Weights of a small transformer language model: 607M tokens.
Each number is 128 + 24 x the weight over its row's rms, rounded and kept within 0 to 255. Layers, rows and columns count from 0. Numbers have three digits each. The size before them is the row's rms in percent of the matrix's.

# up: layer 4 MLP up, 512x384, rms 0.18, rows 107-173, columns 0-63
# down: layer 4 MLP down (transposed), 512x384, rms 0.168, rows 107-173, columns 0-63
# gate: layer 4 MLP gate, 512x384, rms 0.169, rows 108-173, columns 0-63
up107 095:084092126134131120169121132100135101126134133154189120108118096068142132085147163131104113143146094145132112120107097183121116132165115123133152116129135117138151100136142132111110059103134124
down107 097:153118132144172134155164098159118091153109181122108130154164136149113164149126128148143143119141133124158139132108142128103119136128152122151154093111104105085097102119148128090107103126106124
gate108 100:129136150136134145111130149127154113125135167135141159107163111178112131148113133100089156125129124132137114106107139107120120142172137113121155099141149169126127126144127119133108162163133143
up108 105:153158086148170146132126146119129108128164064112166088183095098135111140134125120129106088138128098103125086132138144106150129183118119123143186157115099146124141155148143137117141089151142087
down108 101:120115100144134126139115141144145113115139091041147138104120076153105171125137125122136093150131110147154109077097127146164138106151088130123113125138118156122124132157126111144136093111155137
gate109 104:151185095121170101162146145178135168116129125086111097169078118169124131113173156127140122163106135119153137143120132125119139189118099141155146112088089126095135131111146100189093114100136110
up109 098:127117155111144124115071139143178083112124165131118126105155115133124148133107082170114109072110141151088116143106167090100138148146110162153104097169103130111151115140124142120137138146130148
down109 105:150109143107174132153112118140115097098144144130160127139132151126117153144138146126133131132130097105141132123150150102131109131105125177081114093110117156125146139130117165136102125161160142
gate110 100:103155133094118081132164131100144109177143159153120083131127130132146152148140116140119127157123145121123161149123186142125090098088167125119028123103158158112118098104151138132097120124136133
up110 104:144146166090147120122128135116111127122148111113158134142187101164162118135135116094108101127143140080113074127122146135128145121147139119107168120183146148108132084070108111104160141107132132
down110 106:126115135138143142184080150155176139122146127118120128152162144055109153119121156142158142110110108114139156142099108155125149143116121133095113135127146098118115119074178100059120107102132101
gate111 097:116094130115092112137143194141094138126137151116119118113155162116134080120128097123162151113144142149149133119097135146119118139106110171138111147075096123145120126149107125114119118122097121
up111 094:114136125098131168151120127108116127133109137144115150152110140131140133153105134141113127157119118108120107144126117120138133156120114157142117207169067124107154089156149161132085161084178144
down111 100:111102133117124154133180131129127109104072106177159106101137123146117125147140144150160120130138133125104082115112132130155112130142097123132108095115098123138141118118126094089121194124131112
gate112 093:103124155166120105151140113098154107111163143116140113132108140114135139110130124124141148097122091118140117139135132156148142195124177159164121125123153135160138117127135101129122132150153114
up112 098:137131113098139116145157094109111121137120140190105112101136159152101160137139124099188115118130065118100101149147119144107164128118144080177112156147123094105153084150098150085136144165118150
down112 095:093149122111134100146145131088168074092157100113087124157147129147134185153188107133144124126104121136142146112126164106132138110113124143116092093159123134119140128117154113114127148163133144
gate113 099:190097061106113084167160177131089147146123148142148145136138074130173150147104138085105142131104146140103138110120119161140132113193129118166121071096127161130147115097179145126136147106103085
up113 103:129107140108112129135109092125117112118132166145104175147132108155152152127091080129138124143115132158167132140148097125174109126130103148137160101116109054108084175100153092108119131145102129
down113 100:124140114121116127115142102071167135119139119154132118119108158090147102140079159125115126128125136140119149117122141113130139149155088136120117120110093147173147113109123141162123121108136152
gate114 098:131137126120065151161110142116104132123157108153088139116106100107106093143133088112170113123125064157169141112117099149108140123146128144133140081104148128138151119099153095073124146123085123
up114 099:121101112112082154131152096091114155129140126183143092130119087136127194123127144134133156110134079163149109146113075137140130105116142138131117100116167146157086125092113121111107135173146176
down114 099:127149127118120154142120108105132128138118091182110119103165146140168072130098133125121082165098116129127112132113140157103151151153146157134098142119114181125106084134108142094123136116107110
gate115 096:143150116111169163150155121135094138129113129128136143093149133119151140139135083110139126096158148140131131129133125135111145116137147125138098123124132130117145106130133109138111088105175106
up115 099:118141157114106098085115121128103196152143125111153128151139115169125096124171119170122113135147135115130135093129123107126109095177089120116176138154117144137100106140130099099134133170134132
down115 101:096111164127122188153138150098125135135163128119091136150069128099125103176132123128172148106107152094153121128129147129132081121138153108101106156164118160128149088089154133133132143126124144
gate116 097:135096090183118116119116138125137102151141121082152096133129141174098118135146110108126131108150175091159108137144164128149112127123120094150151104110135106119140108132119134143157118113131109
up116 097:130168142152164127138154148126123119097152133127138131107100127111095105132127168114187164095136121117094149143107126098110112147145126128141098106155113116121138118163107135162117115097150120
down116 096:123125107181146145129123137121116141098134156120128103116124086150127123147151143132121076148147141111130141164140128128147139174169140118114151127176090182141124121128085103133140095101120108
gate117 095:136149091149112167117141130091171142111154116144147156128125112164146136177118126110083151160124111139201173124076157121124140109130099137173136096109115110126161132159142102097115086097127096
up117 097:138125083100162144147108086109139103131100149067132165110122117133143087118068095137129113079115091127115104112154089180088116154138129111125146109111138179094126124204112125111153141107126121
down117 099:103106114131120132129107105110161107162124125147138136102076132085146128131077151128133171096140126113125104140113142129065117138104100112121112160143116101130115114124132135123097119153087132
gate118 102:157130140110116139187130132129107105125144116103147099097141117063090191149137116122149109126137114131158100155119095094171093125119142173125151123157128113116153088152126147134108118159111073
up118 097:152115131164109114092100159174118122148121142130163123110121154161133094130134123150146134101151128137109117128124129108127103147142156154123135154141132134158142125118124122150123146107116130
down118 102:106125111132071090102129145083092120145132124136136137124126127105134158176133057122166108137118120158147152106116099082119089085094118139130118092113153146137148155151118086159151104152167150
gate119 104:121156109116181147197138102157117102096139095118148106116125119130128129065120126086136136186089135119138088124136115097136163124156128145111127144102126119138171114112131155125107128084135101
up119 103:148081090132119105088093072135179176101147146099137136139146161156090105140131073132131114097147105107176117114140106110110142135102168140137137103112126118110126134127143109092131123105152073
down119 104:142138109100164123146125170118123155093109141129097110132079105104102155127117101158153129128102141131120149135147150118121120147135142108177142121119131160121150129129098121121122156127111113
gate120 106:140103164153136083164141169124094102118124160129111103099101204148154146132115125174129108099149124122135128122128107099126140132146144140115122098135116079142143138121142127187121079116133151
up120 108:117176122134118104147099121148117124104125134135143091129117138094128104112154103202155151106085147132159139108141092126161147117143127107138125124132137092112115119168104094136139074100159131
down120 102:144131144124157120126128101143133092106124159095106132146091145078155162160135120135111132137102092122134117151099131147082136081100134093134122105114151130158139124155139183127138117137157151
gate121 100:117089151115134134147121166146111072081193127142105110142143134112163139136157136123140127151104180126131105086139152102114135072140089106162128143095109185130162134119135086126094111136144101
up121 095:107160136146135155120156116118121153117116080115123134106100131100116139133123124128143157105117158109092134116093130122127130132112106093112086099153151138089095114094125153153136120115142120
down121 092:141139157125154132145122149180124148174090095156186140124134121082111139113109152128176110094133126120112097174113120150045117119141161173122119113112143128106125139147118160171117112124084111
gate122 095:115083131150136116111118144149173094162133134151123115111096157117117140108151096150180136127089150124155112119120123132110126147136148160114134111136139119102137128168170072132069155152156128
up122 098:163135168166075113142102103102072141146075147131110099108123169137137127133091118109156153152116117146127151156115111081123120112107120138148169136161117126127117115103126088130113111140169118
down122 104:087141114185120084133148105126131147171161146166119102134149146146122139154099114124150145138138089152122164128147126130107091084111150116111103150145112152155109139105124133146114128144117092
gate123 101:113129145153114166155123123133147122130151081145109116135075101123125084129137149129134139134109129139114125092104098107138146131082133124173097156147111150100160098184124124168108158119130089
up123 104:101126130160115146109156123122121144066153150132129140165094118128136124110139150186147140113139119153135120127134137114128119135092125145142120176094139182131100119152081135115123099125156123
down123 112:163174116150128132102128148153133176123144123135159113108125078112144158151131130157099186104130133119179041119130137114120147126125167144162118170126113134119143126171114137122156144178179132
gate124 100:146110126113146121119155138091158108114122170122120095124125131131115117133130119117133112110156119158120128137151144143142114109150147104118135178127129148085100124125151102160138122157148100
up124 100:125100165125077103133152090110170116140082171125163164129124125134136104171173095101153102142170170145132141113131136147082135099121097159116151141165109110107103107134169125124178104151154122
down124 098:160115198097096127144144122165125087138111141121150103144129132144175127117113086167117144141121115103111121134098076095128154134131092144137153132142119136155132116122158111120133099110117125
gate125 092:154124122161147089080132121141127115151123119111089112156149118127123133151130124110157141122111134120125119123096177151145098121103148161100146160159136133139101160106093066126154128080077123
up125 094:137134116163128145128144125166108102144147135155129086115108114145132103117114113125154110150122130125132096178135120171089083146121160119104141106087114127131167119115139112160103111105149108
down125 093:127069123154094124112136097091106148161147119146153132126109138135100095134122120092137193114101137131133175099135113156146127126149109155137134133111125142165092127110077119116140136087141111
gate126 095:098121111112160108158094134170145145141179121142109111078192136132068142129102109115122104134103128109097156149173132108138100106160123111150105127120131145143086174118129137113144159153139116
up126 098:123065117081133162119122103131121161105147141145131124148135118138116108120130128133069131114161118146128105132102130134136151183111103101147129131134108114125140078097114108162142148135136112
down126 098:093114129150123125159133133120141111183115113167136132141113122156133139089105130151094127156146079086175138148173127120142141115117105130143100070149115118156170142126114137131135102125081102
gate127 095:150135118096126134136136107124116108100123137137143115144140087141133143140130134144113119117149136108115122164130151161158110129131168117121133111144149140095127144140105091121079107119079113
up127 096:121121124110145134098118140082140133131108126094103123170143191105120189162155126130142127107110116170105146121132159156157115115125125125131115117129124120112142137137115096121165147130108164
down127 098:103124131119115125093177137167103115131136097120090116171150128124110192114094127141124136132143131106062126116150128110145139155163123116142126088161135108171143138121122092177143135164105113
gate128 102:135145144124113104113166151117144139127115125117144131086136149140096127115102124124124144131115143160140179144119123117124099146109173154107122149078125102130085124128146093124157138160128092
up128 099:139113127079161150097137135140137138128145166155109078106123135113141144109125106095127133141132115139074158126094105116135141142138113161121127140111134145127125125140106100096103105125132094
down128 101:128119125127128105166110097152132153106134192133105091119131151120123109127130091140123067118120140142176097125150129110149156128140147139097122144170093143131097137123106094099148107106112116
gate129 100:169116123156104147157133128105127133119168120136107191135160067128090150141134150106163162126120140154116134160115181162102170080135137082146101154145136106136134106093112114157107123136148105
up129 103:104159148118102114136095106090124106160108150158105166115129157113147117140127110136142095147110141112080121145113129116132107096144139096162134114121155114152135134148132105167137142125113151
down129 103:156123098127121142168132129104146120146142161110130119127147192100128178140148130158095110159167180092158109175139156139150143152125114111156124113128133130127127150116108108134164099140159132
gate130 099:098131148129166081078143191157111116120112153130157107137128122179107097104108158147122134126071088119114120112127130159119118140156139142146075101081139125057137141149164105135126131146095121
up130 101:131130114117142171148169101127137119068067095095109156088124137159133172154093106112093121144140184153140140130140139118138123184125139136128160133140146090130134147120138121096093154108093113
down130 097:101118110128180158142122088095103134124109121147131115124140158148136157146124150117148156182122185122152173113139131140143153156136148112121097123113134133140130167130143126156158111135131160
gate131 098:158110077109134131096157106118063124158123149109132137111112092132122113150100142189135128151139081103153095117082117100122155173163151117072120115116163153121137093140140116155181122136150109
up131 098:120138087147126136088114107107157154151095124122148139144164137164061178090090127122185095117100117090110160107112126136141124100125095123103091094130131164144151118145122110127161119124092100
down131 098:147124116135171149163113139129151145104157103111150143140165101113089139127186140128101100084105136188123143149127169113110172103138134160110137122107131142144134122137158105106147106139087167
gate132 102:141086132125139125150076143095118106203133111109113117134104134181141116161114173127092160119114166092093113150108157124105139156109144132165090108128117157151121127156132174123070127136099129
up132 103:152178132128096073127080161142152141132097116124125101170131076127134136095161106073161095124153082134128124114153115115118106140116095123136147137146148176157110150109201123127110136158119126
down132 098:150169133129145114149132128186084130109158105139102119114135109157157151075140126130160151151134085092116123139123119103125137079065155140129151115128171140132089113128158109137134137119136152
gate133 102:127156099130138102109149182160131119145162122167125153160151103132125099176152118161099146112114145125072145125135133139110133125082121128137158094137108134135128137142128148126096093141128154
up133 098:139122179123146109149141155096164127103147130149095151107112118129129113125090133128088112130103132164119075160121138152130149122133139116109112180099106157113089111152134081119118139116161095
down133 098:097151113135131134183165086140135096113159149138120121115052150151109149146121113108162101116121113102103131133101117119139134117106150110151104144115112126125164094135158123136157122148095106
gate134 101:140137113158137104143130136116146131113128160160143147135119098133147115126074127106103116153079133102125106115144141104136090169136138094156152131065121138113076170110086130145168113106117108
up134 096:147119123132145114101126184153133103128110137137126157124207156136081129136126141120095136163174093141141114110137160160129107118126121159125132127108189155144115097105146134132154145157117124
down134 095:113127145149151107189141098148118144149094133149132112159132144122120118127105141132158182085160139155140114137115113087150109094132101131117144115149101096114129123178100138150110147132157082
gate135 102:123173122076090082134123180136100131143109150117166154101097144116169193113131101129165145183143100156140097126144155104105148110149099111146136116128119140109141149100125129130122171085108100
up135 103:107127130112133124104109138124135123140142112151169137101112145156136154149117117123097146166130130121087159156186092142083143102133092173125123115179152100133127112134132110130123130135040164
down135 100:112099132107137104137121125084151127159153153140091154139162159135106122145092146126142122134170120105065161156089140130089119076150097142114123112150102111162110128145116127122168108131072124
gate136 091:146102131149136143118126105115099182135143168083160160113126129135138114108142133155135107145124105104141164101121135132088119161139140078135157138167134148091163150113105171142132089135132161
up136 094:131134151139153104131118097164113119100191134137100147123153123133117139121131091118137114130078097122110144119107096120109144047159113159126068165110135131150126110139083122151181143126117119
down136 085:104079130136151093131154127139151118128097108128110151139099187146097099152122120138108129113097115101059146103131101135122120156127127132131139092095123125097103141159129161078142136122113176
gate137 098:137154138141105137096118139140148116123090119098101136099088110124108109144138149114112103127083139104140097101111159117105175135107180148097106142132150170091158142130127140136108170190137078
up137 100:100085115145129109166179189114132148134141147117132172139141114152135121116145131078180131157118153210132129120156147112088104099123152135109146070109149113103108139160117156154187140126167153
down137 095:131138102138064130126144109148066105078116128142144148128128126121134150114167159148136153159129160177134121151095193107133124164124141104156144153119103138145144165112087131138136150121142143
gate138 096:142134124121084156104135140157148150153180168179137125133121118112112147112137108095125153106106172167131135144113115133110141091155157157110135135103120090148128145122126170141142129130119095
up138 097:109134124140111160123115158146123086149086148142121131129107090126122126159139108086172076142092110089134125142174115109140175120164088088139160148115137135128120178113125105135089122141148140
down138 096:099103131167124186127143089130151139120096133155108162177113129180109124153151111150127138148138131145113134085113126111116137120085091090134138096127145138094123138140118123137137151146155127
gate139 101:140127139108148098133084128177109132144105149118104095170146142126116117174148137126087157126099152099100151156118145142135112134113111094092114142154101110130101101172120151120050145163131102
up139 096:142165122126122138133126120106120162149103111106150110127115168111138120106160126111105149118100131103158084110116144160138139150117141099130128139136112107132148143161147160122134113179155119
down139 093:176110161123138113123102092126123118113159104131132110116090153197134139146115139131122143152114094082144124146132166104139140134105145101079145173162144135153143114112139149129137109126135157
gate140 101:112136116094131154109071142108127129118118106129172141154110119147090118093137129112109170096093118134108120160143152136120085148126078122133126112107122130110105150113121116122118083110138120
up140 099:138139129167083123141143145100119134113148105163134098165092158132140133106123111143141169114165162166130065147157129124127175157111107161119106091113172111106141169093088120156124169148154105
down140 100:150144156131121119123133152136106146135130123138129137155087100164124101124140159102094132127147136103138178116166131120138140183158142088099134116133178102132107152119118146117144114137158139
gate141 102:126151137144123162152111113116126137105145110163157142122108119151130166115137188114158123125138143124119147150152151124163157116149143123128100157147098116137129123117085158145084116177120093
up141 101:128173129141102128110123101091148104146133142105110143150098125167176140140175119132102116113130134147161107119144098086077176144128134104161139155142116108098109116128097133146116079105101127
down141 099:149092149099131100120120145113138139115096099108104134113139127121109133132112120139127068100078167145120154155135105140151150097132112155121111106157163107137118143130084118138091094169092136
gate142 096:074092107111113103120127151165085148201137131147149143151115100137091137095149150138124137168104097111153114105137126124139166161137116102118126130088122103151161120181122172154179123125127127
up142 095:126169147118154124127139129127177117102062127158089114186112115133160139144083143129141106124147117116138129113135156154131095099097098178122173152134112126110153202153087133148122132125114142
down142 099:142160147152148147093116123153159124144107153153109126118155097139105141145095118127131104149132118115097151100128124094151166122139112114153098181142170102091125146101099149151129102111135140
gate143 104:136133114091098169140143129083133162140151130118144124143154076140126133122117132144134132130119077126118117141116143109084121123121157165103054127082128133116144089148117111131171122106159105
up143 101:116129151115144120095127152138145118119113157135125138122124127118122135111131118111127142147141150158148118116100101139094075149124117165125114165117153123123111101157137114123107100119096113
down143 098:120162130153138154072098125112123134111168150139102115114094152188109179140143139149146102123131170149179144117178142103115110139129139159140133164089135130085143145128111102101106129112139121
gate144 093:107144121118060115124067173141167094104166129126118122107114111170158150103131144131117126109135172107090121102118166150118118144129119158109146133173127152092105136172155142123142111140105154
up144 093:104122157166145158132153131078150123111075176113150156117136130073094116145135138126102099138153137129114152120121143107124126115168101116105157138158078127098095128120131141119153094098126103
down144 094:069136099117124108128157137106162099143144099084100128111135147129181111152152114130088114137162127134070140089110115159127108127122115165165131144121105174122117144137136116125129155126122132
gate145 099:080111137129126114114098105143145152147179104134116099169144105100062129110099131097139111113138136110149146127159100139100095125124114097166104123133125118090102131161117084167156115103171101
up145 100:132138095162133103149135119100153149132108116112118140121117150123117141104132108135151142155137172113146141110136114075116174129161090136131118110119125123150173098097143158113156122149072103
down145 100:148106170133113120146134116085151130166135053115151133112150097104136094102115135145114129174114139168117132096141097097173132127144137122140126107133121173188145123105124166089137120134116178
gate146 094:169140171090185134116141113098125127190136114108121103114161118117110134121115089135126100089150118101089095119132150141127139152125119119143064162091126154120128129119140127114118143153125119
up146 094:107087115091149152135143122108110152152153140119147135095104105087111124143144097106078118121119143123113069163124135142138140146124168111099093171119134118076145070107106104117134091155123144
down146 095:157092150160133127140154144157125107123121113125120122158109170120134074130119110148087114127136161148159143153111102184119121144187133126115163113140100172161129135098132152153108153129156126
gate147 103:119154152133137112158106169129124140130183156135137104068121100163141150075169117145123113164184151123078135094140110138115171132153130154125155140136153171134140150156108122140139142131134096
up147 099:123138117144126121138139124155128137141131080146113143099110129128149143099130090131119173100129107132154157158135130121137134121126165165131119161153158186128128095127116154129137132118118120
down147 100:118132131138110099169137167123137067141117166105117094140159144084170141131147138120080110126131134131166126096156107140113136138128146138116155105084122126095127087145090138123115097140139126
gate148 092:108126125145142153107105086159130141104115127118090102102165096150122152156122098124097143142117142100110120115128138153185157155151090150103112132123143102161129148136107133102090108100129124
up148 096:102138105098144134137154101134081130121111074104089122141175121142131151139135110145126133162133159116194131154123111140151099096081132178116136121131165145134119154106130118145105129077126126
down148 096:127152134116143130104201104138104136123149115127160165130105174175111084102077103109164133162122140095121099113103124114143090108142115136148136134144156113122181146145098164142143159123096183
gate149 097:091128144094090128187097129150134142091141114149108112126118115143114117116136083163125093130163143102107125107067110125123105139154088167136139159112087151108116114124117149187139121164133124
up149 098:102161117064150079155145155157151085102086117122113115145142159145121126110141108124117126108085155106158160103130144090085063144142141147138150119126125091154136117146146113100138123128120135
down149 101:112105098145146093121134159120120167133105106106149157103200131110112127151134158138099155147103129097147141122144141115107115082129110098066112125094143117114112127120141069068143137125108101
gate150 098:090136163039146176120091156100153129137126103160147102090134141149120172135119133097128132139127123107124120115120098131146105096142127132107120143153136119138146162115085183172102135134127136
up150 098:112127153124124127125121107149147142175177106129120144120121104153131122139143142108154160144148136163087132144138127128151149132134170168137095082116135150095099110145109171126143107123177063
down150 099:154152161116098083145092108141174132108125124137127128124115120144123107160171150123113093098115097156110147098105136136118089153109124128104115190104090152124100115138134103110131112099105132
gate151 100:175168092111129134091123119143152127103135150088091123105149123083109093187135141146165124104117139154107106121145132089097098107109142088132167127150111108114125094107138146129123071109101089
up151 106:122169050129103140138110076107108110121137107120124141109122138109132101147087119118168082085141102126085132118123135134162114179123157153103145116114106140113154117163128122109112101100132136
down151 098:141153155132093123122123111097166109097113121153119143115141129112141135114137123159183088127061143118119093135148154091160116096125141141159153120098073110141136132150083113151134144139110086
gate152 094:116124133142115095148091147135140175106080081123097119132072106126129118082107146063129131115098128138118108131113136153110142131132125088132144132114147137111149147149128122149087134112119134
up152 101:117122102173121075159136122130136117118138139174132135139131134148133140118142132165148119113141140153088145130118099159165142122110114149116132158117151164107129138126091125146147123125097125
down152 095:128121108081070129110113108096144172117163134116165104160090098111102108153135154152152130136163144130159152091126115138128120084107142121134153125093107139126103118112153150120084117141092111
gate153 097:116129125142144113092187088145150118177134129171120117166163130126136158102131101166108108168146123128121127122129121137111137125111124102120145123114134111121105095122153147129093134144108121
up153 099:133158167121132151139100133108147122144143095116129136118113085150160170148057125160139090148149148134107128109113112151133123141116110154088089082101144141108173120099136141185135173107074102
down153 095:094142163143131141130105154113081141140159115106139084137146108189153158140086158140146155093107137080141137070096094140151069090074122124140149093149153131135118132114113129177158121146152115
gate154 102:121170115124115129149102137140117126120122126194110122120090094114126125164171110098112113115143106108102082113177174089140099142144081125132101130114089111158132156120104137119118068149139115
up154 100:129132126117153126113143138142135133140124145115129093157110161160148118146185142121161147156098181125119160114133117140093120128172153109124128083141126145148160136108152139142136130118110121
down154 107:126108113170125124134099127123129096131118074127154154150100098119109089169131129153124161127118154106123110135089129154116129142110100121117100075124106133103139169124149116142135122137129143
gate155 100:127075123102141122123127123163155092150144123156132160103143126126150141110102045131088170156087129122137128122131104122115148123126115106145160158119141138122153106163121096115150145129096128
up155 101:106140156144110143095118137133161162131128052163109140131163090144116143113124104126106165129139141116128132093119138154114129125161079128152125116101097131127130114137130063148146128146130113
down155 103:123106154140130113145111131133128128176123105122071069112116095134133145135129135135150118135124129170130109145139134136127108124136090158109110128166113139141164136148157120141134124143088153
gate156 103:121124149119148143104139082157109130122158139128137134126077126070093152119084194136137143128124116136148137076162123099108101127130114163157137170191117109129138156145119116133128149135157120
up156 102:122141067114071152116161126131157119120120189124135111167163122140155166070092132155134155129143061172100171156105108131138126141144131168131172139128118110141090121108158100135131135105127150
down156 100:149110111132119144132139132108165149107163118104110101132114109104121129132105165132142121098109093156151186114174129056121112087109108086143136145142103103116129161126109126119147136146138166
gate157 097:114127125128126054109124157111141150100140108149095172154120165137137166092099140189080106071115122189130097128089135118093163150134142167158168126164133155159130134149106074183137115112107141
up157 096:152115178116140120162140134127129126098077129102105139120169118134125158156120127122183166153153126138176161133116113104157110130125097127161160132152110146093118118116153155122157117132131104
down157 101:124149133137108119129141117118096130155179116105126103129123134159121117139134172125156104184190177180120132111131136140089130112088100096142101094136138132125162081138141134138129145130151137
gate158 095:100137093098128100136127105149189102104124117139156137130129116131105120144168126114123142136142102115141134134106154120127152117173151106124155127126105112153128121133121084091128092117122127
up158 094:141110169116148108140132093099125123146140108144136123109070161189109136094149123079112100122128146097111132152126103139106157067162142172161127101145136115114143098127137148098133124173118177
down158 096:128105137126135128111099152102093166128125121164144173126078110153109131125202092138104145106187123146080093159151153139128109125130185094120092118138171120162129113117152156101151111116132151
gate159 095:133118136130128119149106112144142116096136150131118121089077153170088150118188123152103102124132097131103099141115132109171154118102102151150111121118126127126102132129081119154123170144117133
up159 102:131094135134152137195141140073145069097131080136092181091128155102117107103176091130144125156107154083127115094138158092154129127119120128105167126103171108117136075117127168112130157161138135
down159 107:153180135105148133150121136151069118111115088104109145104148135131182118101110104153185110123123106057143130142121176101117129138155106153101165102129153138160138135137149158117124108107116114
gate160 103:125109128094167094096140148124100105143112143123095139129104122112127151123111116110101108126082159120118127086151089093099128142127119112157108127133137161117143080103135106119099154111095164
up160 101:137130141129132122113137077102112137135121124143125146132120135125116091148139158120123145122103121072124143105084091118121108094136091134104106138119133140109135133140114124134091127106123108
down160 106:127116097139122140159123113126114100170122123115121130135130114168111132123168132113080140110071089068133165149137178129137109097133139134127163115140137142108125068147108118137116136068142142
gate161 095:115129128160118131117152054146102167178110115144143180164102141099100137142155159137057114113146158133114144101095094089102144122151144122154131152086081134173171143119119129126142095154114132
up161 096:138197091129095145120116142146130166134114134151116101094126162123140126139130119129069105091128135115124160119116144138127124139110131123134116105148152133111115141147119122152114142166139125
down161 093:125107078123133125152133145134124105148140126117147141139097116137152127150151127136101125144120143162094170110182127140111144119115134117123072110132149124140105103131145145127121133129122129
gate162 102:130161101103168100108120159155138156129175148101137137147130105140104145096124117155157086118123166162138122098155154170118138110194158160107150117103112123171112132128147128158110141171133115
up162 100:118130062111148123135122113127134157130184158146131163090110109115110135164163125127104138129101158149118114133087142137121158149144110155132141124141109110148175120140142099100147130123138179
down162 100:156080099130177145129134128108147114130119121146139116132089095112149137107145116097100103135125160141093120107088121140165163109143122119119116119100077091091108094154141150082139119105156145
gate163 098:119123167128134140161124088156162135168109125095156139110103129138156171130140148110124101109087096129165133130145123111134118142155091124143138109107125131169117113127087129125103116158168149
up163 101:158142109115148165115131174123154115103170113136132137102132097152134138116116130138097102147101145146127124097150107101153120140104139116111154129150141114136141114156118126151176151115127149
down163 097:048090088160118089091166142128126106155124141129125116106135164104132155149127150182128123130147116098152118123171134096099134096140167132122125167115146131131132128130123125124155103110100097
gate164 108:127101105117133167149135132099124122151097131152143110103089144183120137152143116108121123162138130138119117122102137142125117122096138150122099119120159090081117137124115150167115161144123092
up164 108:119125132133137143134116097146108115113127136121090083097123129129113155119127103099181136078128124092134152147116167160156152081118115144136109087110154131141177090157157151154109162146120121
down164 107:126111154114126107123122129112099123131138120147137109171104106156162150157126132133143143143187121153120172108121109094141141092151148138152116100166137149157139135142147142159117155165154171
gate165 091:162150103087123145118110146129187146097155099130115085152109095144129143122099131091083135125151102162132119122155154121162126165149106091135106156118165134167046103147137115143135137123126146
up165 096:137145125114088135163166106116116100131126170146096181134127183102096114142113110180135126090115138127100101114131086156098145099096151140180145107103119114107150127139128145136125155102131108
down165 094:127117106151148139134166102095129090153137120103150123123102092148121172129133108145164121118117137112132108117135091159095111090125125156104123155100153138138153113118118129134106147093177117
gate166 106:142089081153147115143146132111146139139101137095174104085151114138161140148096120172101119101128101161074090143147097111102102092154160146105131134127111109184107177142103153107084124108142146
up166 103:144150115132101147151152182099127122159106128162148155127124114113145089138118108143170162109108156107120106160113130145115123162190150119108152134158116124145123151117098145115147111123106157
down166 100:127155169124114128136122116118122155113112128118135090101184118136148113084159104124140134179134126139146122134119122124118127136126124122106145130117119112173118123158160171110114114091135097
gate167 100:139159156120123141113115081168139103130149171121156163168125146090151123112147138115120109148113129130128121144133159132148138118165154126106145134165131052121087122131127121115123140105135109
up167 100:190102149112147079165117131087119158155165138105135127133158170094084148149146117125136081110152128140142136106158124143166132086118102145136147108147128111152095110121130135141130176109118106
down167 102:112181130148143110141121151158090128128108127154188138092138126119101123111145174166110095075107093100113147118151134101152074135154119109148125162151107123124126167112146114102104126132110102
gate168 100:153132174133105114163117122138107116103122112090112132123110110167124147156096164138133083095132156130132113120209149134127152113149104198140125115131142104120124100114067148130104116157145081
up168 100:116141128101160177104109121131152105138110152109178115116117111105123120140146136173107130181105110109118104107118113101123101153085134168134149127098131098102120128124114087127148194130139176
down168 098:132139092137099081053165146118152132154171124077146119147141119129121119161177135116126153131142139123166060141131089096097118133112145080116140089100149135145121167134131096126137131123149140
gate169 103:139121136110137162149127111100126124132161086133123123090082118100160126071108124159123133129089113124090151133148152104108134103129143142118169120126143183110078130135117141123170128109160141
up169 106:097156099127100137141133123120146111127102150153150108105161184156078118125083134154113148153170138110132159176164130095179132138114146121123139117119115139090102131175146135152149159140185139
down169 099:093154126151129094135144126132129112118093150116103123115145160102162110108118120131122135125157121159167143117139179113139132141116127123114114100137154131129111123139130115116144144135146159
gate170 105:142146139157052138166155143153087146097139155135130103119106114094132140095095139154163121109134128113155114135088086176112091138173134142151151091139155088129102100161160088168158142136138112
up170 104:174128127095150140117123122136162116156146176143141135106101093128099134095135127118129090129132161145157158135142179131142137156113158089138145140141150136147102129119123092114151105178135135
down170 095:088103111150171120130115126116130115111152157137136124126101129109100120104113101124154117107160117087112140135130124163120074121154084157124155122122118113110124122143099117199102116159088151
gate171 092:144114170122132128129133119178115161124127118131138131116167111127127112104108128113107141121097126104159109099157128115152111169158101111094108123097111109144151149113133145173129133107133148
up171 095:079139138096111112193120145122129100121089146166077107142119138062161105142125118125140133096106117113137142148123148104128143126149142136113135118125131142118122134120148154098087138175100108
down171 097:100135119084130094102126151105121148114103139103121129137157108154092163123132138118133144152150144132108156140157102143183180112130126133110191109130109136090112124126085097114122109127117107
gate172 098:087110137121116167165147110142133136138087146104149107086096156126114141110092114121121160134106094143104121137124136148083129097127116133095121126151074142122134130099113149159137127142164131
up172 103:140096131052129140137163122115091170149139158121128141125145071101147140177078182118135128121120129144087096128113131129128122141117110158134122159130144161107122123132130125102116090128159160
down172 098:155131120133162157123112110125129126096123142135102172094132126119122151133109113172134111158135136125131078111153166128150145094106148091133092138092116116173109132147149149120117118131096132
gate173 096:114123141151139102154149132132122097119169135153122132121166154076116127116119123116133058114115116134111119154135131112145078132112086125146130105133176132119136105136098124150148127124132114
up173 097:115118091120129121115164098178147089126102107078160117110153134150106105111123096128158112107137134176112175090114109099157136168152149135128092093135108108139102167164159112097149103143107118
down173 102:133136118180146166157137145140135107107139132178145130152131113171119109122083142127123138164107168135100151132133153127132094144143169110128157173146179106108150097139131114137142093090110188